Weights of a small transformer language model.
Size: 16 layers, width 256, MLP 1024 quick GELU, vocabulary 8192, 14.7M parameters.
Architecture: LayerNorm before each block, no position embeddings, tied embeddings.
Each number is 500 + 40 x the weight over its row's rms, rounded and kept within 0 to 999. Layers, rows and columns count from 0. Numbers have three digits each. The size before them is the row's rms in percent of the matrix's.

# layer 3 MLP up, 1024x256, rms 0.163, rows 659-765, columns 64-127
103:474504540418554489550442459508497456451522517500377516561518428483551550457523450561422494453539494571459531440531505568516446488544584477505480551548482517562507544569537462486506527442470429
100:451503524462485583474491448428496463416505458515438491547503521516544528536469451512487438469471506548472549461499516522473463551463444485482537526463542563542519519514525460448548499503506482
090:499490513565474410488507559483485542516548451515520415510496533458569441502507521459421500503557464502479482502477513534502556476415493482395435533455452485587475522546482500490446545511439503
106:522600562498560499464512483500467492458508535514472498484494568518497420460590471467551564498496481545425537535484542615485484496440475559524598438520509561478487551535513507499582454546442464
102:521449480567465472437518480552482536480527481539552442531451477504495527392528507529526521490544490565526517499537517457534514545506511494500474539416547476430478572520513526496524461544481466
094:503521513420553400534526554509508473552525455516581498474542478434437493496466515580585465540409500511466415566560460547493516536514538463451502452501509524532541507523458534464504452496515549
101:528475472528493427537501504611516497505537509532461529488503569476495493478566580519556452558462586486443447503565462488519499534475475512473553462509506529478518489572508523560546504540551458
111:548559552527541477455459410555439547485523547492498480425542545446490452505493443578533558578511498505454451462515518536455468514522521458547451493464433464478420519452544556519472486438413399
095:476488528439479432508491510507482497484447532445626540482521589477539461520530530492479463485537524484470401539540465478498467541521533574478575508462519476397530458441510455549574559507541490
104:477524506483544485503500493516534483441418484471505472524446492505506437576453456534454460385454423520576461550524570448465486552525505475493464520511501555552515543521509508559536470517531409
100:464472469500447548576478487450476473488495454510475503527474526475509554471480531512578545494458445484481465471530520505494521529586506568425576460525512535550473495490525576443520484512561457
103:498561459522520490558507478586613525480511476530524541491529475550578470496448450513525516466568550501502513514548522446524474519456451526485463499566543547409496489450539497494466497542542513
089:577393494519446524366506464464583507444520465580522477515546487474527483423410554537459436468520552538470588472547468478451388514493581538467497515496453459495489455540510508486573540483440473
092:550509496588452450439473509531434501422499509511520526483473503453527448473527515464460469584523427466438502471486454535600464433569534490540500481533512542543422593523444487563510531503509459
094:479555429516541466595514512485468442413483498447483508478434450444483531497530539485586464492529514464524519448499462484459469532457595467524551501523549521495492446485505539486457475547547514
093:464561532549493399427574537485508497540485469493376493462456582467522497484489563534497458489497547483475441507470484496497522533556471509410467530553438513500468421471577486439472444530564466
104:496495509519423462448506496492480557540508456494452502524479524530507528547562460533568503443541471516513482476509452467492458484535453481535508475525477482524536566561516496518532456507507542
094:509467499503505467554494531512476485477474507485519500527553516469500495430493533478513468562574490474593562483483472469444469453471445467389516529506455499443452460464451521503502432486508487
106:447525518532533474497479551578513560499570564469487498474556530512514554504447471432536603503528504442486507510432529461504516537495518496430475538511511530522397509537515566490509458467484436
097:496427497531479429488477463530521502457504464503488590550508433550494515518449468504456564478465488577487524520553460521520432537484486436453499589562479416492460433432513470520529430477571493
102:547472429428488459434590489442524460537534512484524479559507512586526487515556513517502546459438489513489478516477481519499461587528518484470449512541520646461501505488546484500474568518564450
097:578517457548439480500590571489518507458505479549468478547466529528455579474550492452467517461491527501453494520489446496439465543520546548519491427525492569525475484465485532458453474515525515
095:547564550472560478491532599527522495439537468429528485430489505482447520498475523454448540501517550476446493528481520404540552480527499512455532463449513479497582527512470512528472482486483569
099:521522412565461509530492527443514384543521488489546546476514487412480517446474492482489501506505578565543504505570505464495524566422497471546464545519472373516508538492519513432500555539506459
098:403494540493530491406480527492592507471533456453524513513497460530479386490476515415456494485434480477508522468472461510501495542492528547480479579493527560479444516484499560512562533495465507
099:455471479521574461504556451504488446488437462489546509450466526504475539505488498509523414517507529463474490597495462516433499575477510544537485510455463505541481533511545509487430489475570498
098:455511471499555512594481468577427546571509515487531513517488448450485499460472497527525446484446519514468543512520506504578544446429531541529496501491422502481483549556561574432535499466474480
094:469523506526509551542498507469523497545542501504525415438478487522500515527442513501515568514468478437456495534495545506550443526568494431520519488490523454555463510513483591507533508480512496
095:483526520523459491492512556445550433469537523561555527529520469455540536477489522434500550457518499492489581544526563492543455470509501507460509467466430465489538459479545516478530503471462450
092:496497492503529445462581445475497466490527465571513453452496574499496510513470434434508482477524470494506510535537549414461531531481492492454492469498483539463515458487495471492564496468434443
098:519453544563529457523469454545456516537465483460507449508522525513486569477536498467564569505570554421463431455430540499484460499515548433484557506501521435486514464489509478492464474469416487
106:490560464519479554515495537531413471505532504559483491523575484492435533469566520566449485476485502512466510522528559508417472415376547510449549554507497580547523409566513520524448452499546469
098:497444482465550509479574532401465525474475512518464489477576495494478389467581434463546502499519469523489469467481546462493489482570533476496493552472532456476481525433506530493571505480508544
104:451512469572521517494498431526475516528537488490528541409508561448485580470461510479476535529568553559492477541531449538408429504519498586462498526534441527514471550519482488489498456465572363
109:501493469551501509514506541573448451520612480485560499514503460492513503404532479544452504410526482522545549544496485524458529527458521488545463574488510556481503464454477481486507478538462512
107:462527507494501510523470452568458460558471460499548486545442498488473482500498478528563490462612481477491502505554485512520466603496506417484458471529494460478481500481528631451476486490423546
095:504559526423486437531505495510465451520519544507443469475492546544516489460597533433508503502449510428527498495463478480477450455500574408497550458473601427588542486500456454459493475545495482
095:516517426551490578510470505489516465459491465473459482539472549436571466457533474502474470437541504476503469530526532499478473541569572495470529540572385488477546491467547527483454455482443507
091:531525566457530541463411504453475453543499478438554541523513494549497381419458566443527500530431442548534541552461594462496480451415465500435482487484491537555499573532435523525530483521451490
096:567520555498490481530523487483504511416511545471443454450486502497463490505454456478511505480513492540478577535442472448570475531508505528525561503461433510497534526523521537480585446538531500
102:507553538480516578525498542493526471505452459517425534543510528463453562532503430488516544523482482609559461452512508458456533507506525512531508477497534449524511551510444534476471481434497466
101:524466482522470555468416415483487473445540548493500504502443561533475538496461569499522533531592516461502478506552447516492478509464525440481448503503457575497545524488500481499617461531495437
096:454552514525478516491507483482478498443416532542490537462507523498454499600491522466469522497529524546556501443553489466492468595514544442506524545491479466514531458465508589575515515463509502
104:493446535532480473541483567433510484472563530513494509440542504482529494510450415523559537484486566470545498561451528466478470510453438485572526515512438514541478495513429461424545500545502508
097:490553486501547473469487573474534495549445461513475511504500507462547561569558535552490472490524505470542436480459444461457521452610447501519451421465494485439510490478616528531482540531533432
097:494459526543517476483572505451446527523521533509462440569511458493393443532560399437501489493522536526505513526521462549503480511475553468461572469511543495451480448520526492488460460449467407
097:453505576453458553526494492445542479544538529477550498501475502451525468510470526463587512501526480512510466437541464527510526546506501597487534484551512502505473464501422475498571564481436481
110:504527480469480530508494518498505443489511464512496495493586419517437525481462438501543474535530532517532493477456458512511496507567502505511507456517455529500410438518491445520547450543516544
100:563527481468408506476556480481571501481500488565495528545499488500522457524472510488523526500519477548534523543422534518497441530492508472456511464519512520490397475506538388438453454521532493
101:464456508488501509515495557511521533500463508474400482464474459490546548397500561407517512471547559510542534465448432492488409520468514456533505583537490517503449438519565524532437489475445517
108:510459513459505464479504515441554447487404447468483535527529483502489555497513490513506462480509583510490422479501566524482577529459510565516457488426473535479507498491547559475503475445476527
090:497481527477536538520506474509588485531491540546481437510538512488491501483527478501541416541500518451534522495457414578522483520558515570458429517550525503519502487544521550463447427472525514
097:462435509503520534490513437483478501569562508525532495512526461434560480441523508532537495541457450504566534521499477544438456488472545457477488506524505519530447481517466534515475482500459489
116:515490478542550500419547526544444495449524569548454446451557480410480553526508584441476449505512466561489439489451505416520462551560538509560466515526385474479553419518498516494517479457526497
100:436493512514497481496456556572436508496435426534501505484564553465506453439464625462416461478584502484513477402506518501537566456472565539467515505481466537551500482531542516496498517548448478
104:566514521551622526485470579525504546515543432458499458603574530527505408463478506462489440483462418460530573505545514549473474506458449499486539527531496450483479515533469532527499523478533400
090:541483524492529536590456496479496576441510488507544538522464467459553497485493468464509458539474532461518519484521459555493486475447430466422498556531380403505547528511487495482517462488475491
094:511576396523489508498469542467462499495552516511539493512454518419437459454457511490454470447505480532550501597432528447505492560500435477545503511514523507542559456457499449471516507536491557
098:516521540487468505487525562542490515477507469568528538535522518558465441472501506477505451424494507459502553490432542477519445464488534433521472571503510499529504472521495503487465540479521462
106:505504480539556494512438482522481530533476450501477499527491525456510429461541500508523440534528464459525505472503512455595484560461480531473499525548465428531517598464463495535486518520539542
105:460574515478435520418426504407540427482486524571591461450483524496437503431533506552497471558482507488539528482525540510499453526450484538471504589511487459543549481404429450487556514553600491
093:498524552442522379549521483437501551487595527443443524500496461494497531503466453552550587563553501532508463456543522542532487502463466438462460508501521537489557533495524468470497451493402464
093:518496561468518560505490506483442469523507463458573476497546578551505428482550493541474575506483512566482447499464498523537429512433508513507524464550609517467503493472472516512505498514490482
094:430487454523496450513524491547483481515577448491460436474466504415537483490552502496460516437524478584491482519539460581476489480480466504469516538504456502507510494554429497476567505521474497
097:573526532505500450484560457559501541438560459532557468537497437579507443545486462518569413490536450539498475487509514498533464546510527420435456453573502527522530529609497473495484508445480496
100:464511515461486561507487534605524556425523504493502440476493432468506477549491483486569573414426489442461545504555560520513459530543520509500460514495521542543504473523534493540513478552475504
110:474460459425515424522451471482433475483545451476513490481525544550536480496563494517529492473515491518510513518562549422452458572502470491520549527496484505561493491483500441488539568489497540
095:558450548502487462491495512433521505544417480483536490588538479500536482496484574464556504525545519536508536433490524492491436486466480548524436575508583498472538464431549483497510518463516602
102:512549488477560501545523468468480515521521554474512429562454473539512544558543442402503467444514565474526495513489428454530465458474487497454457564491514441516497442552478546533456502491513449
101:520510459485468520505533525548577544522514491502565544522476451448509482524453518562564504472573455521567526471496507466459525522526468597436548447530417480472468489559511545550519497427535426
096:519490450549535521507523472486432550498477552530464503491454430502482472382487470522515511565550493536591453484551431517501517428536521500476531518474458513520427558508533587490458476518425472
105:441480567565487514522491485507568509475506440516447564461505496557475510467513488517548494479479535482545523495533518567525485504500537443546467526495482500522456481559498518514496477543489507
100:516581565428442565512424448523488523472482445485516490429477535563485424459487498552533542520474507500491508459525496568498424543554453456496478486510477433503516481522540536530575523582514561
093:498525504545468492545543481503487570416478490493538491443497545478494483537502544455543483532543425467495522490428450442512538515521510484505509449554466501454519523481489454513456450447518534
093:508512523532446456538496512507418530533450520538478506536450518529498459560442532455489509588548569458516518576577498472491513540470504449469491546510520517492450485451522544507489498460483464
107:484490489524492572452484526518518459483492520532514499510516497472562479561454522548492495547521521520437520485571485407546520476415524441586525439438414538547536443526551489494448435496462439
098:498492553400529518497477483479561470424483613498407486499463498536516444418466475448506421483488553525502509515459507538443416534553448536534482524484428496536529557554509446520467549438511424
092:548562484493459456521492546519494482486565503440489449520536471486508456490456462475494456466511493506516541499494399473415493427542408563470519436471501475517498559523510530549522507472521465
099:510566455540509486449511470543511496535584523576467539442528458537534562427459495450469511475503501485472468489491450456499439470486510513529381465502580567511456551550465472547530516546521495
092:523470458495470452555507454512460471472512460449479500504513427503528569429566448416529464438506441446511560519452531593550507443454538456555508497471462483529467472481518427518520464537486460
097:474452507456564449495514531508410440497581423438529443541486482448560425488463552591498538462442527517542485510453494492553528488459510521496560442570536500539537534504492578474578464486520503
100:542482522446528488515450562543549470481510486407572505448460489457451524542507579469492477508553489543508446441541562525534470538486520547510463480480493436507528467508506510472542440532574470
109:478503466525522497505564486474486464532506519411537474469527500534536449548435513471501476499447501502496465449472466499544497552555388528551504478508490519522531501540541474501468532473506530
088:450512503474575501523439542514492487442499463478454452516522539499436502498490468520498548471500566464464490495471474428470550554485513458564540487452471486530481490503558550468594543521486556
093:491539488619494462495529446560404501489485495479494606509495544513503464493477503563530511499508483533572497492576517474513534569537440499479530497491473492444476513456590489518520459514546432
105:614579410530519506557453498505508543466551480409520465526535534465450559467566553461498534528485545497470554550502520461488459466517545463484531498545434467537550519534502514514426452554498523
098:487508502497449458501491561491483493487523475471513558469483493467525510384498502468595522475552527480457469566512493383517449535520557484452521560451453465451553538617526507480484424490478482
109:544603461511521469486544479539501465479489526473519422537531441532448575514467411613477528488494519490516530533568460520560419544522489473580463565509462514502484519483508523569530516463471495
105:536492428475423429425565535479462402511611406523512432519523500494539494518444510485531541543609492498513563627440514533531503565515548465481508495527473451448480501526520467463445461514420518
100:504550488498522548525527537513533467532529438519459550545533436490485534464478461478470512411425537499473469463495564536508447473410462558463517514497495474505563499506518413468483456442435558
105:526564502511507560540547492461504508488507521522459438511532539457533581526484565499439540497534463538575498523468486533445484505504490483543488514521459579461472529480509545510456516560562485
101:489505507452474497442523517483540488450514424518512546532513469430536508532495553504533442463555536569498509519465542478542483553451477536368502496477507460429505524510504447407541491509494473
096:605537578497495497552545500467480507511472486479472519465536602481527495472488460492484545529555487495476505549537497489547552453504579586531549407479462493468488496438450512581521519436445419
094:555440504503456525515504552529498519432518569512451497465603478456480451462467503498536554526462469507433495466505430526530422595485468532540534505534399541489485444548516486514447446484496513
109:550512457522447497515457475469528477538524473470548451464507473500552480442466499529489532456538453492454480468492468567486447550504528529484455527464504477462423532422575498495452440558496474
099:538492525513521481502440529488506456559440460525593496529520521487523472484522579580514466527455496435479480462520557449591436519545473564590492486512472435428464473586518561501491542483456485
099:503527491433512463446546475418506583411494503522516479499509449521502504527507452500579535461520419481577497529447474485468551544497556534469443489453525559533460420468505458593457500575502513
092:513523511531488457465518503423457482556520464566514492508455453439482550544465459530522531456418493559523546557504558480565514407514529489473547495514479483567499524469466439460534440553524515
098:551539500513492474480535536513542510502502505467551428463505471413523513429513522589468577452520485543484495498573499410519454505505509522527489479543479504443489423484498494569463514508511488
103:521463486491527534520509481479530569505550512594461489552466485527500504474556534458515506530488461505508531547495585511500516516497486475500462535472546563500476487464456524496540530517533457
120:473518480479443500476522450502464502483535511525482440435497544475505522428382463473507526449543535553493500474468496546451446486454547438546500470513494498485482479509562516423462505511548570
094:520544453548507528449475495515524505470510500450497537484474461511478429515453459451584469397502461445504447485545472521458420519502543511546507491430453455485516527493479554544482483429535482
101:554467481477559490514538401443495534516536490460552454505495542424519539494520574513485467455540506503476462448529534500593506529441551470516519418543560523507493515597541514555463469474508499
102:509558553493505467439521489445506463507507482523450510627489538552444448461458456462469450504542453440423546510493558454480455502492499500493556460499605494463476455526455442447572498539546455
090:521471483491520538488515431499439479514463467530517448463506468533509548523550500571436540532495510533536453508512500439463517534511455493536477495547543501534531553520518510544538402524495498
105:424496564472550492466513468529491504495516413478489499554519501470539517391552462521436473559539518525477522569448469523472495480547530605516493526490496438517501438467538559570549520551578402
097:511561502519496494482520549542550576511494499550418427460564540488464444468498432548525473576422516465483563568468470456451568485465470430501473476581371468531538518469534497501489481509480576
# layer 3 MLP down (transposed), 1024x256, rms 0.0823, rows 659-765, columns 64-127
092:463543499479509487521518475475471449500443510500471534466517543495345517491405498492528491478474548553446492488538497490538417520457515502534474546542498443509490560518476505519515533548513446
097:474511473457441463482447485490499488432520524483564495423485603545519482563439431465548538547518454488447480499506450467485506441520515431419539493512449468488463384538543524478603443503484432
104:507487505451504512482497541476415462545468508515450595506489510482544539509521475487531466480516488494456437466532519514458494527526438540551474437513534422510530499502550504527529462558531469
104:524509518441505551453572533513482443479477539473530455526468518508514496458487600483472526481534474553522428560504496589483489528444522524519518459532496518492531544526503535466489480537447455
096:436481457494514495517476540469542499479512450463427452531497488497504540447515593544552541472447479534579558541497541493497488498464546487485470488502486539419548427576466525492513606528505485
097:429553537499496520486552521561429469485581473480499493549490421505503482466453599530565523486444458555445498454534526555506502440465530451468516567412446531495538587557518524402448552482501478
094:529431562447501597518452467469512592547418496527460521531498512482494490508488442521464512449432468426512471435525545531491541467494537530486493464463497542494492560489563443489477585561463497
102:479476572549425440395545434483480527522511423525497564482514488452487528457516442509533504556462512479507508508467464477465574432535512472459406531497555499497480492497497530521439489522546535
092:469483493534458582544509526454492451556532588501500511501575485563492458571512514444524501512473517511536440529460571500558564470506533496527486509515598493538532549485494539485520503560502459
106:487511503590487512516503459543545482529503528466461503421495493522463492544492488511527501530534552569469529522523451487453517457497562513486511507457441436496439501463531475478408428469487508
108:572472455513413503546496546505467536480483555445565464464507465425497508468462534555473552467603526480456516496540521557556488524462482566473485583550439484509406429398445489497494521530441551
107:496517465454517511523439488499513548476524533474456448486562471429456490466468501504498501512508492487430514545617550468535484477516435476501494505524461563467508467537506563487535547478530531
100:475547439477658509549438518509443555493464522448533489499463527568484516520486445480503542515476443506458435559488515461537572437535486484544492468484477457584541503457466490464430518521536573
099:518543438473526493420459529532528511486486439515468476522421505498555500431481474516393551466571540491503510573545490537433482516483542468539528541501492504511471399546484484437496472448565557
099:516493460481441436465527531521579556609479459477564456487497540585584520473533515556488502539495500555551564512490511471497499493504486476560448490501549583495478465441457459494539518514388481
095:461532467485495543464517471553457492532497533465568495540597471496559484550512485564476580484465478474479439531557552437530536500451554513528438518463448435494469496461522493427477513506521524
100:411507501529475453450525374501517548530504447533471511497453497505413467537486441518502537461516416512457495533555562456534455522489475488534480535476458523509518513500493544405535461494528540
094:517486450563457502550439553505535489463550503477521509518541510557540537433470469564493609515522573508564484487464497480514508533552469512515509528538579467542498471517460425499547440524473484
104:512509480525532474488477568483508561532502535455504491469496527480515515533518526520508564446536526517493536552507583456475511552416499540448441466510480577488481507489505531493587546546459565
104:454504506516556503550482489480442555483524542476463490529494529585512451399544478546541520504455434481577454530491512564531486452486436517483522465508490547500536493503446523514496492455468553
094:495482438444452499468507443538525506541562365520497531559560453418421482448534452482481448473505492590555539542486491505540526490504445542531528576479537531492475538487532562468490562451571481
096:516464526523456440454554450504500513494519533485509558484555495556519421540470564459511492546514454529459548556480578494554539512524533599560444495569473509419485499510509488565523483492517481
097:518531473496421445484484572431450575492545440531534480492492589504536526455473516548513449525476522442498505503520494449535490521530488464506452534461506576519548490527526533517452460451501491
107:384484443515481492443516535450512544454486469499535489490526492523515471499503415464487542524486558484442495521513474433530481487513438548617505473445553518441592519508550465536513439566547572
107:522494473453521498533497544492466466490529544519525506472635569528476552471539517543567525474558538493501459489560471541496508484479472511539483482426470463526515464493539425501457522503537485
101:469466543460492520471520463438510521515518473445546453475470481460540535521562521469504565447520438495483424531461508508486486510565509456470434501485462506509486568497550452526430476522519517
102:486487499512511489432471579435494441503533439541489470435486496533498449564528495484473529496595429484496454463490568480464532453472496479558525487573504461523513516527488511545460497488512537
090:499427493570558479456482492564521527546556472437607478498509583508509562471488529529462438490520493529416573456536514542507501563484557494433483529429513471502534454536498448520430500467542450
094:466507580548542491484482532508479528470490417531432573490507467462489457463517466500487461471518516568471516471476456474498534428482530430441447546453529452501487523472467494546499484453514506
091:577497517499462523497496430546544492505565431470444469472525545468530556463488404507517507400520488445543426482532462503546525557548499496439479484480498465509494520420506532594525460534500534
115:513389547468503482479484472504535396486461452490480520439446491519557504516533473479554516525431450515470542486506528518493544551515502514512506420434561506490519524566540585479451551467477514
097:563477543479532487536498450510467464497502526421540481513513572559489522489566546472492497453470527448538420506475487487552494508554497497536540474493463486459543494504519483478470511501478586
089:473522577452505556451528465464513524538495460476482488578504475549531555486463403552522580562467520462429460539514570558421501522564503478485472477482570504535531427533484518422448516483463492
084:477521467500465530463478500421513559457477444481455544471429505490543497448505484567500465515380449451544511551479562523502508514491510501555483489509533472535513548474523436511555540576585479
125:530486436505448535508485455525429522468587537463471531494483506510464553573558443478454446497512486451411515476498411541521500462519464533453492486521485505494524448481441504529541530568496548
098:467554488481510498461461497543507431446465521530537585502472490469502454520540531544468538484509471486521528526551588560493429477457542430555532512483465535508489477495412535566522509512575524
093:509483417516461512545491502540499522537550482519513499497450447480510438488508464539546468528575614582491496506485528523544507518544482588536440530498464447453502502515478512442494500492477541
098:394474450497479506488531567482434441471478498502495494427516500461449568563460511571501543535521535518460565497515490516482499508390470495556425522439545484492465501553459464527527559546449579
100:503486435530581495499489501536547503486512499483548541518555554477483454477583467436443490550474578520470509538492496594488399478527487466510445493458554491485499449497519467521519509492522503
105:501528459442483512426535490530529521592512525464492498541492502509516527517428515506449505556529491525500479550465473453537503496532462481460532532442515501481475471473462460464560466485421526
100:513489455530514514510421507502471445516482471443466579514494485539483515587461487474473523399488432483490542436456497485501539484506503523562501472497493468449475489470571498517490486515503518
098:505475522456511555488463477511519507494527504432494516494528457536578523477547490536452513510553501525528484440510499503494524503535489428471468549435503430494506465489539458475439413458506554
088:499423467539486524462505478448505504527483493494542543486518498553513516476509528466428498532536518565451512543487441507529561443502496528494531509503495572467482498506501450467522571554543437
104:514488560493405509508525629443460566538504483434476497500500508516456542500523516532529460431462540433489559488522537480495498536578462484544471517459511525510495467482480505530503554521518465
106:464486437495532540472495595550527556512537484546425545501465549502439538447481545557462485516463449479506524516563564428485562477494490551512510464542518470472554532477429462503504521472470510
092:560566546493503577547534483463578458538503491548458498474499516457487588541538517524444482527472511437479501461520486455551555483517424537526467488497549497466563486413440449504410547538525516
098:511444487608576496517485489468417484526541544488476579485592501549505477574429433504465459489511532472439498568548533515492540451498512521478546478506501563560473504541526526620462499450551589
095:500492574560563505477470488503499449457495555437487504488550518473562526472532464504521501494474520517506541518497486425468444534499551558506505618486462563455471537479530492571510468529463501
116:412463472508514542480485494558458549561465521466483474487506516549493492427556436519531550534524464445501526485506519529531585419531520530505515478504510549578556531548467471562528488519474521
095:502538393509534508517426460456490589494560431486551544497484501538453429488486506452530398424537522486496450548456465492498497511525531547514522459474524486466470532502489511532503524473551547
096:538505547511522447499490489511381527564560445503520568504448528455462438518472485517517471471520545483449445404488562511505558540518529492472570548463524517474524475519482528500512512563466477
090:513455473516413529470490537550494473421515529426445499470493493511636518528485539477469494503469503441473497513518457549577472470477511491541428485491539542479509501456472484552533499568460602
105:488476506530439523523526484446439502501554502437507553537499552469550520450516475494586478463479517513525519415490485518525415514539571526433472540462549510493527523613535596533484529561516497
108:535511500538523496461496547493422484491502459540447518469508466428521475551512528502465491550481490525454477492500540416490567534471587578534462568488504481538444529512542488506494410498533434
086:477453483565516528499531467467492477508449565401441440532469467471542591419622513521447529520498441502491492510427483525540534473533464480512452509470487437495579535547487471474491538453512484
106:474450517525452540531516541530499547521472516527451481504460516527451577507528529444496430464466493533542441487503558509535485398486465538535459467512475476520483536494452517529438520479458478
100:522577513567498514527496577501457557519513492536528406511568442558513513467463498574460480444474451441535479436529539536535442512541496488469435465499547469454455468501501488470451483500463499
092:527468582504547448473501493471436556510524499482510474544449492544498474439554511573509493529554452458473472502557444490511514439518529508502497477532516502483494487595564528504488468437506448
111:495440509539470497537459534526443479489505564429578532426492523450518514419591474525504461589437518513530415476579497518469540530490466572527522496505483463462529503430439476540536466467466535
112:473457546476499516460464472497507536530522536478521471477485489471410576460530515498475517470524510568494501507581548475487462489569462472475491572489528466516525492510519542468429479488449483
106:454477462501552390582569488517477509530439455498438462510495436459439545444488454529500534477532458537525418505590539613514516460454487469528491508494475543515526490487508535479521537561429535
091:511457490456511542478448536481560592472460485468429486394534497487561494492448402545506448450508461418508514527553516517475511489511433632624465538548424458466492485473521544464476560495515512
102:511480489489504516409460499542543499507460534529429523472445486523398512490499534501520503454533456533407550535517495503471505441479548453478458513474436547538520498516465506481494475534480457
113:549453522478489545475512548513491443481440533511584554507517538557474522473527561431609445536452551444485475478522546485470533533541498478470515517505516449512511518495511593551478488509500464
099:438532538545474529474473462474541501584423511480483538480519489468493505478451490492431583568520528553475530506547513445515480466477486524581501462441548524448503438474440465453450515474509594
093:536495445422511435475443538448424434502438545454457493534510490471500488498493506518507471512460552479509558502499464464474546550508549523491534458482472489463536552476526515513455482576524458
099:533564448425478461525551550505464554516478563516493470457478501550443560502438494533480520508470540479517544557475507467555514513508457488486444537498549478547506556520529462544555449477518516
086:456570520510521476495475503520402494389524525454433482578467520518502496509487488536507447534584457443470537532504492474494556521523545453549472487479527507469551490529522505475503583448537510
091:504394476511464490548580462494506527516436485503496556537452512515494493547484528474482497491457449496413505449505532473542465503466586478473392439458529517449478500416442542506500492484503520
095:451504579477504545488477418516460524457480478424479581516470512447503481541470524481462516516458523499488421488510538505486576526536505544476489490533482431551476473503530460483582514513573472
104:483517527516504527602463478501483490514447508532472481446446475466478499556487517435471517507467482434517509470462508517530497504475502515606424452466475479513540524473484433529534542565455481
102:450499481593488543495483500490564476493478556590422512469486461491532437471407403506526455491474523538478508515528535537468539496535548468467528497470582524501552502496572530467511578491489505
101:456463510448513474549550509457503451560434530519469568463514470469545519501478494540483509512580516538434512480527500495496503542442495516509474504525421491523502516429432433597498511436564527
098:490442454543460482544491473491454526483555524490475524470441512496484588553616435506530516510517482479467511472523526510554547483542452482526525446493512552544534539543538545472552635546546445
093:551495493548553513447519539487422488559517375515426454442511480530526544486453491530573487564457490520471491511436514504482566496521487504458448488483558444501456494505461418450516447491469482
104:523542488510445524554517463499415481451472512562479487493473413480502487549520482467518513475477484493581505523498427442475435471590512494460483550539503453489593565492546577532532444493482514
097:459460481465423562437568524476492460502463428509525439479506494491495498482525510610543487488505469480553526422506577550482492477473430492530427466430489536584486439530476567562542506591485499
098:533504504443502582483478404476539578555472519550514506457552517497509541438398465491507565443492457464493487492539550479529471483459465524521493417586473501493607563565486457449515475424494509
098:455461490501587539462477505459525473514497442472487448449527537429508455481488486558561565466521495539481493492514600521477515489549501520486513550487540400558486508478518518430507465514541516
093:446539536566483453485506396523471457468480455451451502507445518433534518554482500480537561556509549536506484525464553444490470484613617536585531585493487482517471498513489462517541527524526466
098:496527487536487540573564599515460499518518475521492510485556477493572484467465452553476492429593527462531453524506485514457432453542496450487528496397468492472492497486532460501425482483461532
101:523498533497469573443482521464567524468487553529470527520476461515510522527465494428493496517565383454530488489596562527475477480472515471470482537490518482513429471486506562458532471521527551
111:536519476499547479508546392505472507462496457544485532448501559519482513544496541481525499457464533448490496491499587471472449487533465456472549488547486532535525527480478568465482451474402496
099:492522438485557500463543523518527520527501427533515527468504501439439595485496512402492483515461467501575465509567527480540565497539450473506488490459526491477551489575550475534482497483539527
096:496500474511474470456463509533506453532475530501569506564458482456528534471584565502458514472540545438470607487433477523402559573536545443462537502509574516447480451473480482489457539456516473
105:494533534500492524485465542491466541438481552491424492522487476462548519601536497551509545474479479550467473476507472588498466495480587563498501432640528431446556462496488538490459463441510549
105:481511481512571479446525452485454466517524521423507481499486475512462527475550558511447496563406564497493490438536571604493504478429461534524422471491557460431540507454458530538523522521473488
121:529479533447479546523498459509496495461474525499506473529516483490501476489476495467495491482560522503489496511568580571500465532508453458584431586521448491487538567494613543492577494519513478
107:482534572552534525447522474551487489473508579470434491509499545526550485529550479492481505584499475402504425415509527572564507420463524498465538474481564486527511530474456418520480495492518483
096:537481533575430431526444472431492535470531481545494467459527525442524460471568494532451448506523493532529485445470441536438494565513558468443504506540508527486492482554464508504479526498463447
100:518535430493543522470453487525508519491440534457570486479486518548525527521509481500510542482511579490501477529469487561455611448497487505536492509530510469531518503481478487504586450543593498
104:504500468518510492517558506583525467516451477439478563522472499507496488597509429528536536522477528454543493506433524452493427584441477489546473556453473475447458480478500420546481542557554481
099:443463468531527476538454463568446496512502501464516486506554573513453556465520469525436449533511540498458498519467503495494508487438531508490558463480510510515486486551573507462509565396442510
092:457484518560571519456489503570454491532500438516449554511443512488494512486510433553489472527447435487594528534508503512474505534522552442489575493474471482530476539517500499514502490501468505
110:485487550456489467457508504517468581472551522483462510504517541503476408485509545538462531501515438493561484527386493579518518470539504510527527484511510539516524408521495529474483480472514568
089:476443456541481493489491494510485582513512543456402534516519463558458452444538440444497493541529438507547494536528467551468556518437485526499490467391433497556464498516445403513510449560545561
093:440523555489486547508547497510496539506491463474410486511439506516545486465486472454520498549481513530459454508549558464590548454486456493524474571519438483460489524492473423490435447489525516
095:429480479488458546475491415491479504492514493475493511436425503498483491466586460527477456471564512506523500496451453516457415540496494532452532539494536501527548495524523436525496476503514538
105:515528554475507527469524401603516523492504574555438575533534497523476516567394518556524499530507501439478426487483537485517548541526522497503455564462475523524519499442478487475424457493525517
089:500489532487510504531436501459475464471500631562479534445501564511584467510476496448503477565510529413496562557440457509552598519552418481550485486459527478548416505519540526452491563547522508
110:393548481527508491565459448516461485473475547501496525520493513534437445518485415496550535476507532487491506490549502540481454498493541494526520501564534494509491442497520530487463490524570540
106:464518509431485542501437559465557543576513437603467516502525553408482515486499424563496512463513533525499536508532535497470464469530469500461474514480478503456578518547550527517506450492467459
099:464490501509416486550530512551604471467473536504507507437546453479441507526514439540540450547582532502530462606523435456437456540488510456544498547502457513478515477468498500521571475582500524
085:488462528461488508498531577582538383480543486517466463471540497442482489523457523533504467508439512482416509448512500553520546520465504432466496476492478514541524520450475570472483458462532516
097:503471529455495533411482566450487554516440469472495506550534474436505438567497435523483617493586517495493510482529459547539549458490566530432516497464499526501518479513425493429425488517512543
091:414509501540520530474582524540541468476470467587528484535533519475549499508568436474465528507428496455552467488529485508562428494479490489556508470504538505469497383480549549507467517522503512
091:508485567447475501474592470469464505531430507461469479550526475445485539477463568442534521541457505531547470479522553488550470447479539476463415495482491461499486450483553583504464533544422530